Weights of a small GPT-style language model, trained from scratch on English Wikipedia: MLP 384 SwiGLU.
Each number is 500 + 25 x the weight over its row's rms, rounded and kept within 0 to 999. Layers, rows and columns count from 0. Numbers have three digits each. The size before them is the row's rms in percent of the matrix's.

# layer 3 MLP up, 384x96, rms 0.197, rows 51-99, columns 0-95
096:502534483442464487484494513501522469485499499536483527506507474467545537512505478489513502483503471483476490538466517478522493510508532519446517494498473551491484513503471521494515488467494473491545532466492543468526536496556497506533505500528521481514505541487510489550460499508453520524
094:560496468516531474491481520467509455524460549508506482527517438482491525503513444494515453504485463470497490488483480521473507488519492508500523495533486533534476471512473507528498517514474501487510478507465505484567495479487513492506494522468506463559454507510490494512473511522523495519
086:486478484551503468489515487516479527549512490455488495499527500483546507474458465480541516494542493477519502504497520447527489462508478500544523469481458493499490483532513534499498527502527509478462525477542497504522497470468472534521479498527446492480547489503482534502497507477514476460
126:497453455489524456491461521472551527526497510512487477454475474490471498490546442474514512486520500502494512497516487505498479522513498501491454507501517534515481464466512537483477484535531534491455539530522500526483514499504479500493515502538479488483465527497490461481523459527547507528
087:486549482535483516505483497495519429504513509547498500506525514515483514479467479511459515519516503543476507494462476496506478481494480448503533488491505506496530510503515460475515481500524528517508525434478439443500498486561534500483478482477477497497475479521544518486480502493497519474
111:509502500513495533482509525528476464448444447552492513497524480512446538490489486509494518497542469519547477464504454545508492497489490508484485494512487491530507538515531514504502517518516513539504529500500512471514488475496530505484513440447514463511498521503511502535477484472548497492
098:493478467524506470477512480489492537476539525482500512463501518497525492459491498503537499492514506505467547508484501497465489480522477515519528544488463508489501522525494492460524468467505479432495505505520483521521487489444441542501536487495507468516433513491497502481563481492503491478
097:481466520428482483474501498542460491512507543516519504472475530475496522475520486479486457473524528531525529528453536502483528496489550526506530495483476496500529499496546512516530491466505530512515498488505495521515474494442513491481476505490513464520563513505497509484507482473524455501
091:491512518523483538506501522506437475479462477528487484492529521534491498510533501518451492513502523490498544532531530508512479535476513511487549522509506491492492482512520470488521537521516516455496519512450517540497495462517473476475497496495486412495465486523497524465484518549497506498
094:503518455502499508547459544499515467494490504470501549451485518476493501508465485501552493508507461476499501487516500547508498524516459513458468517472511498471497502499521554504495518466536508512538526451507505525486488475479523538502475473534507455491478522476545464501468502503515523484
088:522484507521482498514453446461540507509520486480481477492485574477542522494479535503473511539480507469483476538502528530487524564500512489479451486487515480489520476532519483526538506496504543503490520526515506506506530493518526463514492459487472501522528502457486524523472511481487480486
093:481487458489463517447505490508509525517480529478478497475472504481472472492514462503476500495493458466473494513484468510469501493522518516476528509495489495537468481498512495468512472497524473491518561457492474488464532521499543500501476472594472506495478484546495512505528520539481519495
090:478550448495544475513507493478522512533469443516518526537537505509460504510486511480501548534483520502499523561497510513519466535490472515504519503512511502513490494517476536487505532525497496470531501498536474521549491514547511524483507511514497460520459499466514519495528517463517548500
106:508505505506514448520490517506505533498486514505519483538491523500483540484506465531516469445533499463490476448513479490460499531517507509511518456458467489429506500486505500514521524480504497559492514538506490500493499513516530502505497468464513513502506463496499485479451512520544430507
103:519470494461554518491506476513522462471514515529515476512514477519467523505517489527494491506518507477510478511496486523538529496509467464498554523497481533467514477533507473484569471496538483501502480457499547479515515496515519499501550500531476473530513526479464521452502504548508467479
104:486468498450492487516471497514492487507481517515494475501469512474482471505523512541532518475546508504491529572572458484513464490444491477512500523468470509485527500508470526525481478534482511469489490517485512497488445494491529521515543519519494521498493518498528499492553502493453512512
096:503469500537512524514531487473527505473545467527459537485515522506488464516476490520511520521472504478524500491484469521468516492431499494524484494483483505476481517490521484483505561473446512511481483493494500520516493468516474476543511511489519483477476508478536479454441540540477526517
094:527482480510422475460456453530561522469498540478497484483527496501515517545470496568533531499520546482517535452480472506495515495531517510536516520493495476465534498503528486514501467535528536503499505475512493483519508497484508496526501506474496491495484479489487478502479510508490497472
114:517509507523469520510521495529512526473517509528496480507479497508478487554464499524475488531474527507514499503498538494479533502545493506492488496506533492487527490508503527475532509443467497492480496480465490556558506469520506486537495543539539544507541516483447510499441504482464520514
099:509491522459508497478495497499445521532499469445448450491514482513497507514481532473492510509496497510473523453504492452523484507496479467554489481502487531495522491517552486519520476457519511506532534506503536502526491515504513508483556497520489508488511516555545481534490533494545527504
086:511503524509474535527544536477437554465489489486480507501465492486530495517509518497494487440509504463515474493529469506514564510487491474528488478536496478497503449518484492524444559534476463491492503492526532480501503511494518518498520512482490520496472529521487528537510534504491483511
091:517490475506503502506499510532496497450437547496483532490475504519477496521439498520520486498531525528496529485543524506499544513442478510480514497500500449499512516488472487506536477524508476487460557535494521511525518499478516501537478513506472532515552471500485465472521475506512482533
111:518533501445499474561543511448507549494527485500480527480487514486497491532510500479513477461529519479511491542548518499464473496494469478469505475515473483490502476497499527520486493472444476493492463502457483504475474519442538466489485491479500489507498502548469520513484474479485491483
090:533469517457518529506475490489509509490524473511515537492479493486482459533483455508492531527505524506485475469482532524506499465519526420502491497507536499491517468491494471489488459482484496574507511540506488482480491459482523500485490477462507459500449498525446487499491501530478486509
106:519506561488557498510449562489458524524462481517497481484543450542476521496487531513476504509513479493546476487517502490506513473488487439502487509553523486481471516518521492499505467540533496537496480506523499524501510497487471501467493502487534483486520467516470520516491484511512463493
084:509499490548515487477468508492499508494479530468507487535514492483482491482470445485493444515484472542462466532508461428483504488502479515486533485504541507472510504517536495489463495507459494488477474489522533486513501476475484481553528491546489536484512490528543488478490506534531528486
111:552446482503446506526473461526483537505496491458482487515484487505484501539547518480502512501476530508463512498504466477499519515485487485517511518457530490478482521488467498463479498513532511481535474498533516516494501505449526511511499474487472542552486518488483463528534491445468501473
098:535484514524470495496468478484515498505490495504455504486513460501488516502513520494513527518459453515442469520504505511517508503529491531498528471498546587489502481481462490500477443518500523484495489481533498468465505532473477453529483474531462539513509535488499494507492509455518490512
100:498468467517500477514500484490546513493485527523541504469486501509476527445528504511516488490533542505493516444484492497491512472545488504506525538472477496457492486472493477489556476482505482511448481468535495518518456465501470520536513513515470512472506467449501467464507477474484489525
112:509467536509516506512507528437507518455506476476487500525505476497476526493534465478492489505526483456458488489504487484549452484484452479511480466519506490499544487536540454452522455506517542524491522508527520476521523511488453521521478536507488497494468495488468475496515514507494505525
102:476514498537483488491455443536451509569535508484506458508530497508546525528485524492502516537510502460516479493515500500498504476467501495506496477522532521496483481458544518488464519499495464508521511541487478510524492541526534471539518468517484471519454520511541503498505518516475496516
099:534540515462542444538517521479481525502521524463499496519507503499490480539518549497499485524491514529516494542473494458547468481484461483521435488460502493528484458495510478493465508515464489501505500556539498509531499495466510471503521485517473513509479518527532520489512506524497528505
081:530523482517503470506518469477531544488470501498540507478449475453512499448465491481533469475457492468516534512491480531488505478522470486520517432515493531504509459489516484511482492520528441497505494496477528519511474524488501548478475508511514509493545539496525516507481517511469498476
081:517493558498536495513538503486483471498488513482493478516493509492511479521490504503473506479476509516515546493564487529478495479518474490499497464516477517538503504552453522468454523527489496507551479489528489464448540525522512514500483471520490484508491486473487464521457489449455468516
109:486535508486498513470522523521474509522470479500470516456513541481531465507519500479448548510488547508513437477490449505525498521473509552480500489491502492504461504475498448498492474497483514468438553503512488525542525497477540495487515481493508494506482517500519496465469496502525472499
107:471488532521534497539474525520464480493530509504499479508517520468416528494513466478501506474500443522518503490484465482484503482493483468515456485537475504471465476510469468508522509493511526470512505564491521509478482472524510504508490441506541476477463471493508508524498479518508489480
107:549513509476521509526461517463475515484462465457519527474499513459511505496486523492467509487487482469480476489485537516501530512446472484459502485485506499545477534482506493553431478506493511508501495449490512527516494464505516457467475514504514488501486491516498483529491552522518458518
099:501527523495513501529517514498504468517458484501559513519476551480468487502497547462490504487469474539528495484484468498499497495473518475516472505500477475492446475472499494491489498528522500460488500545518474511491527505506559506476469501484519501439458554489507490521539465496503462466
083:480486501508546546470502524548469478487501494502530536548492470505489484498556511512503501501503505539490512537496489500530537480493509494518529470468514545488522517467570544542491505478500520533506523535490531482496523524531487503506483529532484529477522513477541519504501546515534481497
104:483462486492507509495527502491523504486464512463488471509485480500495524521505522481495498512499532545414473531514517529535441474527529484520530519535481505536499468480515476510514465472507498537519494505469518524508496536508519516502459469495532518498525439518478518489525524492515490445
092:447505517508523504496512488527490486507523506561541503575498521519498492508486486499462519511462507500512504467464497489531485547520442523496529494488533494498500534503509481512520446524504489469502507517545498490493514443468541505470483512500498459485518476467506544505465477534497524509
092:528481486493532492521520522508499565503511484536502494504497479541547514474556505471541479498486489468526494478495494529489573520525505513482487503465490495472476516523496482486489485526527487523531512459498487505492508470497507488508502558492509461486497486521441528478521529491443462528
117:468510464499522530494495460532518495502479453483496504447511514527536505485478509514486443507481482490527509519501542525460502497495508512492525516468495547545486488541542472466477494548477474490470494477556543492476490501492495493478503493511499493484485446487540498494477462509472499455
092:498481488515527504493479477513445471487507439527486510530511538512484506491513498520452499511513456460481442490470482499481456496534518565503536515489566500501519498524491503482510523494528494498507523465478487499536494501485540545497498479471511492478497482509494519502436493544496513510
087:481510535470538511492502482520534480536492503519497495515517504502489474525503474534521475519520463495491493468494554456494499502542501501512518532487546467534499542482492501528480480471447538461532528544532477516497493481457516510525512515483496475488507532496571492492481546492489522474
107:482492520481498520538514522506504518500488509527477489471493457526524464516501516500446545510462506496490510535500520427471479475500489535501540448519510496462485491516470472520490499495455481502504557471489467480506495535482516515474459483467468493505481479528511497519511528510496561475
096:510504495500499498544498529486495502495534513476486467488495551464475494517535465468541491501508503463512517522480496503467490471484497497511490529475493522507514513513513493509481466525487499520423500469524543487540428474539521498475526470493509463509467486492508466456484504468447469486
100:501512472502551500482481500513487501516525475511506487507493564521449478541530491521485510526523522479481546512503475499528448486512474540531546484483536555527459516520489518527473524482500515511493488506467529521535526446499486516489542490480509484493477504532488488498502506456512468465
100:516535489528516487508482534470538463501522486498485518513559542503476458516521536535500495517493469478541500493560483576494475488551543484488529519526484485483514499523493543508503491498483497503522476499530467481486551501546507493520496479488515452502491495466523491518490495518516484486
# layer 3 MLP down (transposed), 384x96, rms 0.178, rows 51-98, columns 0-95
099:503503474518514532478510474528506510510499501535519470487518473488470506481542521516512473499527506530474481500453543452564540506468482528509560494525520514466475494486488484491468532528493510476514449484447473543478495505510521492500475486518470495501550462491502489494484496522500519547
095:531479501475514531496474491471517473472547494537488467543517468519461493490497493495504481489516464482511477533499525487490465471460514510545514526468538463518515525523484495536492482507465491517501468464434527545500519472495514498471473482518462525499424511480481515484504511500501496507
093:477510493532462486549513510524498490498501546472487469519481492488492530485483445494494500511467528484472511479535488480516503479496485496485499523485484496468494514497491528494526521484523473505506495528556492535487474470457507523491506494496418528476507483482484490433443545495460527525
104:486523486496487485467477541531534527486475476539512506531486458509510462488515494493489507578499490533488477499526500512474488513511536526515521557466514507509485480453498505477468471470534509542519523492530525528548496443498520512498461493507529559513512501482489498517502532504491510513
094:465533504499481542531519515508478464498494500519496503505504507514498556509505522498461480467521526497496513484495546488473473561533555476501483470479485507555480540472491547515505529497480486531505510454518497456511446532477518514488494524545522526471502530505509517529494507506498535477
101:520491503488484478502515472524521479533500501493461542527509498511508510534499459506523471489520538429515509508511502473503474525484504512462472503497492560522480510471510512541492556549460488510474524494452484525454465529500481448472505461491510496495477512525503504514461497513500461480
102:540520519520502493504545526509437486476506467457518526482486477496534500513523567504508474489491479530481486468504496454511499478514474475535476509556508492529531503546515505510510521518519521541477506517512491515517503493487519481483501528554499492497528510577488467531505513508528494473
094:494477490485457476505511500543454489513525473480515491504558492472541498490485471497477525478494474529506545470486462612508516504490509481507529523483516464481524529482497525487520475500519514494490485507474519543500523507527540503493488529506498478533493496498471482492482478536482463483
093:461540503470516495488511525503494481488486522510503518507539495501465489507500504441449444495516500499469501493526523523512505495518511500476490511504511461460488487504479477536504519471531545434547481512480529498507504453531477536498515519569507491515459496505499523458541499486482471493
103:560510533498539491470499475512480482546482524491468527499500516502530489541534554510515502488499517531522483496468481471495531498468520476487495490510540519491517469495481514498468506466509474467498537579503488533513508516516507497533560450495471489487496490518494485496456521541506516522
094:488492497513502498485462480493535484468470483467524472501502485503474478445484504458469533489494475490555532508538519470500532513532477463475466478521509523464524519539500541508510556477467501484453472478479492506463509484500480471443456507515484524536519507474491515482491505511510521506
095:489485493501509518502545485528494514490542465454482490540478464473520523526508486488476483523491454491500497449505561526475532530541488512474520505543511493483504482469452548489495492497502529529485498497514488504523480474514517543517478468481451507482539500504461481518555498484507529479
093:480559543564502498466507522457509498503520513518479541483510501518499542527509562563517521500532510512486484494501523512501513478537501482477498513514518529505519498513491499494490515491533474484550515487546499537530481495501471513470485462515510456519486514509505507502479471490570526486
101:528506503516523496478459532543442504482558481511524461507564528488516505519490477523494488532465500515458485541542522512509505502513487497465549522505480492511510530518539460523476492470522478505475502489511455507527474503455509515500474500497533516483488522495522519531521507517478497449
097:489507541465513471523467516506557545493518514532533509535495486502539515493538502492498490526478445505500529511511508506511503544468490493475529479518551464547508500496488478501453511441520492517522486458531508522502485469489479482514470481482454507485496495488522504520498476449459526488
108:543545528470494453505502498476518505499505523485520468521464536491512502533497492504521514449493512485507510481531444520490495464487475458502493512516482531487459534507520505441525518483500508475503564513537490524490474539477517497490515525468479494511505505416512506510532489512493523502
106:513457497525484525532514485461505524522511515469499520478507468490512452511462514520506545474477505516535465528506502558495555535492521523476456509543505505490520487483480484462477520465474507517503488467498480532491527494502456497499515466478480498514493531520565535486468518516490466482
100:485506506463465461482472535505544554489479460516504517498477506502469491514505486499495537492518493481559466491497480493497528496516495487488522523489519454503494487519482511481508552529480537487472537471458531503498480534561480508539492496474501517490527526460494505499508515499475519575
107:513528480523499496511486485486480448497519511504504512546488507501487463532501488556484545530523504494509515468530491471503514502557531495512489512498490518521502464520509507491525430464459496529547490489534471537517508475536493457503492487492498477496516482500482477571511454518500539513
096:546427486533512485479495502477541501507537526507548514490532484483445478532509497498542480508469498516479512526522531505536512498513487499528535527543482496545478538531484457527462504465479506508495511498513509487467478484475489488488504494483490459534511470538500498526534487527522502469
089:528474487467512485504485486547518467485456487515519505436466473510494474505512500468493517491482484481525529510514517549494511525497476477464498544462468496528487534491496516511490469474492510520525502491445548532522514452508471549457528494509491460495522554490505471513512524497512478513
094:497481511533542445517451478496455440484507473481524496465453452495515503519489505504517482492516488512472504539517510534498510475489490554506536457527470488508497475507497483473497461477505492488503522537522502471520520503476493510455498500531544491479546517504471455511482507483522531473
097:474502468488526493486478537532505530499482535541483506513472441507501483536523501504548524505502502479448492476523511517496460476510533508554510517481499486525469513488464499458490475507507547515504497489504540439495503492451480499454530506514509507504511528500441518513498529522540513481
091:520498488485487518474543526498508481516469468487458440499543476485466555521498487531509509534485520492530500477472512490534461493460489527511529500485496462506486503522510506492552578512472523466498469468510463526483496507477525489478490487486472506498512483484495529518493510527519503559
105:480495529482504497488501530558493521524494487515526505480491480499513507491517482509505499483546551563538522475476508514522494504509492489494536453453486498508513481517470490490532527504496561534487441484478518483480552488495579497477503538474510492472479474495501495483468503500512531517
101:486486491496517535453504534506492504504511504559484500508511511534554490500485504521505542504493452506531506520460510461465505498478485537576505485476486498515519492486498465511536541474481518468509465487483444495504465518507467471460493528525494540519487481511514469501506471536469481504
107:567466459539534498524497471487461477441491521517504499513516463480462496457514523501545482526561528507485524483450512514523548513478474497508496535464493480515542511473493500473486524538501486507493496519466488501474518490515516497496490521524483515518514477521480469497478518524505536526
100:427516499517482539506498520544501501502525486456576461490501509492528471499504481494472507474545480506511538516482512492509486478454492451508494531460494493559505489475512518504498529523508472472549503484506512532520475540484487517477478516459530475534487485495490521486502520521506480485
110:506494519480500506536521505524498518523463473495467527494445503429509481479507508494505529435502495493469488515481496545474500497498469496490515459487498521489471486469522457517505486531491499484501486508448503540495510512521496525489531503508505505536523463571479505543485505507439542498
102:537482506525531467483488494551509456522476500527500533467541493499427525538497533540534501487449499474491493509482491494506517496538521510487485518507510530540474511506471528490496483523512488481554510529480500545532454488491520497453522464498488513517527481486513505488514496531529510463
098:491503498514485468500515514494515514481527507561455509493504527488486483507475491516517486521482472508461500470477506487490479470545479492529455520450570528507493528485532463495514458505484507495491462486486496500458536495548501477517452516499477498525554473524509531503483559498488471501
106:520478496556487538478500496492476554534528519518449525471570543520503496530561496516514485498520506470497479516489500557484473478485485493531508500474468473523495516466498521474504488512453501506525507537521531537487510500484508540477499464518501513514491503474481468504493500462492519526
096:499512490517531470528481520482497510498469483516471514515501531517552542512491510498514461457446496490535529512489513519487491489492539496490520453494503466483521482512496530509495469548527484522528510510480464478519490466449527553536537432489505489556478498492476496530505483491513496484
090:513515490512531519499514514458461497513485485501561470466525514501535505533447544535534486490470458481540534451509466515491474520517470519478508515498472503477471529507512477474511523495465448493532517525513487497494491494499490515502519477573529501501493464507496478493483520471518470526
103:497464500486484539488524477497482524504540518515484467490499514464526523504496480475482541499471537497495492483499479549522475488473497553463526496499517558553493481557500483525488508505451494489497499490485463475475543503534509491526438480496495507480491516496562466510518508489475471519
101:522498478500497560471517495511507498488523458516528550475471537488505435436485506512518529506529495515505484484498432520470488500491534490485482485439511509543530473506545498459477489515545496497488504473519537525497495511507505499514497498542511500505491496472533507514528501486535497537
109:471505495510520515538502505502490503484430533521473524485522497504510500508509530527519536535464500498504464515492529549515514526504498468476473515481462447495462528499484484493506455501487562500502481506483455528529466452495470507492464531487526522506463538524480516500485521504512528541
099:475505506474460512511481510528466530517523497533506492513511480499512458477517521516508529455496468488505522484505540546512489491477545498477538467507480448505499518480517550483500491519545481519486529447499492512536487474492500539492511556481501506533523511510502554530540505521440496501
092:483509491480514498498555516506534519493475435493501545513451487486506505513475491540483475487524468495503509521469539496469513540522472483525484521528511477508458497501511558504508520489499497499490508524551496504497557500474476493480491514490498495576489508487526495450522523524539486462
101:545501504478514515493523468466500489522478505572506542485520482479538515462476539475508502494492511518523532493489494491484517447475505530502498448480481485518478544517526509485509516517509518507478485492500477515482512470457503449524494496460474503519497514506485513454468450569498471515
099:510508483473526475483525476486478524486541494507481510510505486525509468502496496505536484500501507453471500480519465539496462516472462475540534527502520529519514534503460511548467539481491479508543516513492497523457479466470517478521487504476465540551521537542458508458520512529504493488
099:488553559497500507491475536522495497467502546484557513518502547477522530509470497495494501556473487463497500521539512529506478523526479531438505478497487469498522475514508527519512504503500514520548492459506497468514515498471478513526491514524538516448505504509541496495513505501555511491
106:530529493514475494515521495522487480532524496530471510475524485467549455470517528483472544523506533516551479531496481489478489496462506471450476526467534514492520494482503514480543500518519487527518518502470498508448518487492560530495458462507490521532512512481521521519503500532453484517
097:527490506497497500505510510508510508564528467462512486533539498512521509454459490519487527489472452486542483509499501477517525491485533456478498543466558496484508499524491515485466456518442523481507481533480458465523548504505468477508453523485483491488488507504490477532512478484480485509
098:508521486503486504493444518533505434516490538527464504548481532552518509504550465477489511504498502473511462476502514502494502527532493496503526507487479537506483500538496499514483460496491558527526522536520503484500506518486491446498574491485483512485530493520526449506479502499480518517
101:539518473498461505486536501531492504494492514561521508474530466492444489485539483535461510474523545523492468508534525513552521533523476496518528507531478480508500510514492476472538457505539482511479546525502499484502501499513469481497458473502547497494494523527529493475508521510498460532
107:528535491533492509474487506491484525529473513514480482520502548483504460513536499485529523528543551497499490447485492493552514474494533475519496494516481529515471502494529514472496491549498505506476476425508437460497508459489535502460500475509476476485513478479529512515491528481510520487
098:542532518522524520488493470492503540492524517510477500477446510509465511507482508487533491500526471508488452473470530526454522468481523499500497482522493482537499530455506513489555488545503478517522492461478546501502489479487465485498513549452533481485485538527502522487503529506500513441
# layer 3 MLP gate, 384x96, rms 0.202, rows 52-99, columns 0-95
094:442483501498452527479515503534481533489510499495502512455491545499535479510507513486511535524553524479469496476511494508475513497481494493488461506501498464449530497501488524494517464456501460493514515505548473520502508542478471526511491502492448530498535482442532502495552522494489499535
088:484489496532525514495497521495496513538499498500506433486460522457486470483508494471502539505475520492500472496526497528475464554502518517479490544505513502512515545487520474536463475474490489526449466513483467492512470509504462493476550530459489498529484476511511488427511483481492478475
121:488503495490498492479473505521518499516508520521488483463499486534474550502541466477484528509486499491512507459515473492485537496518487543468515574526513477491490499508519514494511450450531504498485483558486474527504550462491450530488527515513460494468517486480534460461521516497491508475
090:549470479507498510527460551503488521472509517523475503514473467528561501501484505523490518518543525478474501506497484504473551452522446510481458490508510505524505477509498538465495492538507476489431502482464474491517475486527481487496479480498494472484499452490462495504492491504462478532
112:517554487544495468502542523497515532508472488490518486519481470509489478507505523513455529490563481475519497499549492497480495523480481491531480517464505479487537527511481501522525514503508512468509475508545475527477537477492503528484520459430525504480523547469508512553511501474511480518
095:475481532476461486516510486491496493463492472508496521542465496472521462507532471508518455527502458523499511540506517499500460500506526519479498547490527514542529519500454490488462494523469493499519477533507544517501517518500517519460509521430491517506462497533521518512497441528496475535
095:529491499532507497509480504476542485517481492509530519505492474509510482534488510507509503511483478446514452483529479443495497485537483508471471519524571492507465467493464519518489538511518493518479546516534518471513483485548461517524518519504503538491489474494506507542494513558456539505
088:503521492481490469489504465509551553525488498496496498478506459489487494489473501495538494467522520488533455478470484504511530491560520476506471450457525486529541526469469510482473484569473499518514443524504497511474493520501498501512477523534478515521518488514515517541541515485498526491
104:538501472444485485521464468522508473484478495487504544524484480506506521511485501462514490509482487449538438539505520492492493482472537504493520475500517492511513496472466511500504511466545466538490520491462477534509435502509491478485505491511486455516531504518504539471470519493559520513
087:485465527472487490493496557493505444465495495515475523491528452526501501468516457514524489469500504532502542477490496484479485458503476497491472536502494518500466530502491505480483525468502499573460490520498450520484485545489491552512513537502501493476510505523512444492529510521521514526
086:504496500499496496530493477519508508483496500515471523508529502460503526521473505485461527440526486469486484485520457510507544457491504523490524476513475539537474497519460526446538514474537474519497506508485472506520525483510506513469493528553517488509475542493429527506519447513513521513
087:475455504546484505517466476462501485554496516504519440497477505454549488519489492529492484492486463460491469519560493510493482474507522540473468486471512514482509488515550523521506476531511471514504508488488455525460483502482492488492482466517483511476501470540490480506450530485506502478
115:543495486462459473503523478492488495481535508489520495542490488493520525458486459502532530496495471488508490499472544479491502535455448484488470504530518478510473455497490481492504502501498504484514471514506520519515509472525504478521480500513515481537544475484524488584472493554491497443
110:463479470467515521490471496573556505522481485482510501504518478486468489497505495498542505546550476475486483531482497490476491504480484479486460479549501512542502473522542519516484495480533513506531465522513530519477524469577488493505511506511523465487489528485474495507534465497503495495
099:490497501528517495464489447504507505492481483516487465507469498512516515488528497495489482474510554513521502451502479487499510445491518521519513496467483503452486488492485477519530516508574480502491592501525505517523503459489478500489474485495442521494473532564508483492515494494486492469
088:508469482475481505517523533510488494521492497543503520506476491470526457547526520457480474462497518507538465570533516519479500515469500493546495511494538473524474461495500464483470521514490527501492491473479536497494534534533480493510533488480491444522524492541517481509475468501509462492
096:469497471513529487515514558490496494494497521520500466516541464461494488477554485420451503460491480506530517487471494479492464486524475509522486486542465550508496497524494503473526512483503483511441543508542473482527500524480492494457503476497494483536515505466506516516497497518482496501
105:532520483505469524511530523472515532505475493490493511473505512500500490525481485520492521489525517492479457532485496520450547532541521514477533538444478479470545499507525506500485450487496490489484524465474493509553522476493537483485513554535478508501501529483472498495468480442467517520
103:471543576453511505516476484462484474486507478425442456537498478533542523505485468470494518534518501490493470472489519484480503501534520528515509491484492476490533487494493511518555483503516500480496521474514530510495539535540491520493495486479472523499489483507491503495462510499510515521
094:466512493491472488477539473498495496533515567511511488477511512541467569457491470521501506524491541469494486529484514496525488471514451472484517493530504480463479521499541507481521464502519506485460488481508521516524494499493465491485499461500535489497503437482470506460501501462460515480
092:475495474515506515490507515538482530489448545503452534443505546510479489540456509494504480549539487490489521511513477482491520504452496501470500539460489465513542487517509492493541478512521509510471543523504534526503494496506535523524495486485491521522508477520484467466471473468461486514
115:500471543486461504472506479533516454498557465503542504509535547507510489504473489486488415509512474469543484500458507513512516538492478483526469523532478514487535457533527486485521551503523500483524513493513535554484499516513490497532500508477502493494500516491509464508487508509477500486
084:520497512473495485480508522466484485508485513503527529490461444512500507491481486450516494520508494456519511525533475526568521495496487443480480480503490509556479472506528471503507502509502494513515487519460513504487569477468523505536492469476530493481527530492447483543478529511486530491
101:487447468475517487523493504490500512512550517523502487510509468495515465533519494548476499514475490560526509511492493484508485528498539505486507534504506497460524507475509444463538470512525505445473548533485515489518452513525480535527489526517451482460511474510519493467510529485517511505
092:497466501493455523531542486513528492529489519473503513499521558498514505485466477512459545455473507524546499477473530502530495514467497474531490477471483492520526468482462505493525517520520466515518473490515503488487495519480520536455484579549497496481493503500464507519496463488530482505
104:551474528497519504504518466491503508542533503531519487566537488477523488438524478493550476528509483479482487496511478510538523494519517506501521512478481477517521521490521525494536509499526526481497480501508490521516501487498496550536530549527506515566496505446472489504467507498482532463
093:522499511472470513504498521546485504506500510484539526485465535553540478492491521489486467518542516493533512489477464459455475517463468489512476537498486449536524460493501516492506536482472503511504508477511476531506522479478508508489466540463545472513500469521516537479462462528501488507
107:510460538491521492498509487515514510523497477489530510473507482502474516518484482504472524491496469491538517517513451501453496453481507512500523497473501538482515482451519500504503516473445458486503517496511433498483476480470496458489441478512516495532535543561520470530510524468502512527
102:496476529506487490490464496438527516471517477455479523522485480488519512555549503473508471506519459480471465496535499469502448464491506494525482460509519488512553495549501488465522485489515492491492516472524485463486523498463454523515482524485490542484477488555493484516510505477493503505
105:528507507469501498531510492498479477486460516449507530474521499483503483467525491474488561525472519493540538485450495553470475474472482501520483543536482461496508483505473507464504472537538525502516503473517489491472489481475492524496530519491530480537466459486526486511502452513516526527
105:548492527455519448524492501477500467493532511491495455540506485533507495478488520490478497563520496552462486559449525468500467491482504524512493440523527501515517484535517464495494500522535474498448517494505492484473509468501511486522514499507502492505489453511504498459513488517519515484
083:525539509511485486513484480487535560524485493493503488480491493503504516485488491502532531520471527504514544529467498520500516517535465510495477435477518536518517468488514506506496541480533461473518480474477549511496501508496473528510492543534556502506543521517536487499525538462473503450
083:521467468548488516455464475485534518510534522518516511508476502490495513518475479502516508501527482475518482493538511521467508513494491502518489482534514486445480491525504513503466504467547477559484497506517471483495477445457454499503495565473509477507457495491526532524457490531499514474
097:497530496499501498562514516519527499500489456490539454500507467532448463497503510510484488530480465478481585522506534546486500446467501519491486479487495490533477496499513503491546485493526486507530507495471517490490491495494505464524483478477510498520525490551501481480562464501497497512
091:504484507464507510484492502470491545455504488502469512458517490529519522509491505543458514515497481496548462514501516502532526503514478531499505509470452522538546505501479540524508502517487488541517499468471513457489473500518498468505496518558459469536459500509526492518526532496494434519
120:514506498501481545509578461488518552526509546464488489507494539541548519561483445520484518525518489482521498484477508487481504509493496535530524506519524469487492488484545514508485508464519468476485489465475537472492520522489500513484497542514479501499517507481496490447482502489508466506
106:489495529520493452501508491510500487478495457518528510511493514530461496516472501467475550476517477508507516484486500510495538486485455472468525533531469501475498519513434465494505480483486506454501519513474464473497493482500527550468502538470543515459476525477497452497517553471483499476
087:511479480487489471504485502540536501502491490487498560533521482496502542520563529505532487512513488487506513515503520470552521515484501545544474533475456502471533493497493543478506462525550486505523493530522555520493482504503501529522506495510501506497503531472495494484482512465492545435
106:497504464492491476498505532471483540482491524524519497514478481499510535513480480470532515478551480534498509520482481481489447466465475465493538564503508517505483505492502500489530523515543536510478488561520457543504471491480455455497494467476472481520490480503517508504535484470542510505
095:511474485540495465502501470480545499499495487513506507500485513467473449528528495499539484494508459469509498537534468499497515503447535470492486481424474489496509512522488543501511500513466499536455500498492497511488464503461527486495486503468492556517500555523452486530515496487526472486
099:490516533483471515497474450497523468508467544488455505529500516503501485550419495498471511504503498495528496528508495505526438547489485493525504504481470470521493514508498526482485494475483500485515496506494488461524506511460453509501469479510484518462476530537540503479472468527537536471
134:484485536493517499505508520519431497528509525489491509514525452472509504500483487489475545494488493468507493515482469474498522511489498512522422492519555472516502497489474520519523520470539512512517481547483462508533513507512512475542512474494471473520493504502462498535521555548534532522
082:492483497489495526527522524470509532500546531463499498497455454498517507483510534473502483457500493484472508446510491524494507515487492499523449475525498467482529453504520487476511460487478473508477448507515513471513528476497503503492519465514552488514491511538457463470550463456508520506
084:498502480514512458515562459498479514491496475503501509480471518527510455476487479477493486491490510483519498510546518475518543489489443521496463505492476541477503513443469488498499507477489485474457445476489484557497558512482497507468491509544472499492467531513479499491511460539516484503
101:500495509503488507485550486491517493501533518491496530530498502506512499503534509507513443499514501480513523480533530549491496549483475486503501535483488458513507489477560552474516487516526461494513460495579520514502499508517529493479507487550502473513547473489512490539472469470467476535
095:515529518492505512491486501457512523480505511492493434486513546456502495500539490501488496528556505486486541483485481515439503462508528484431469527509503515483509483525477463471485448506459495492459520471481520521509516512506534458468521440509488483528481497496504506489481507483499502522
110:529469524513503478481481513502485530500534484479486536468533536506513478515461557467445489517470495471497542517491470523496525499541489506504503479465544505497484492496494479469467508517528475477466478497488455510530502470469496494524474534486493487492474468475546478484468464450526517524
099:554505506455516511507529442531494520501454506484579481496477491513495478493497512495469483532505502514502499504468509495500476492518494505510516484484526506522513454451513480508494485481465496474499495513567529490494487555565493500484478544499493518515539506511528503486522508544503528537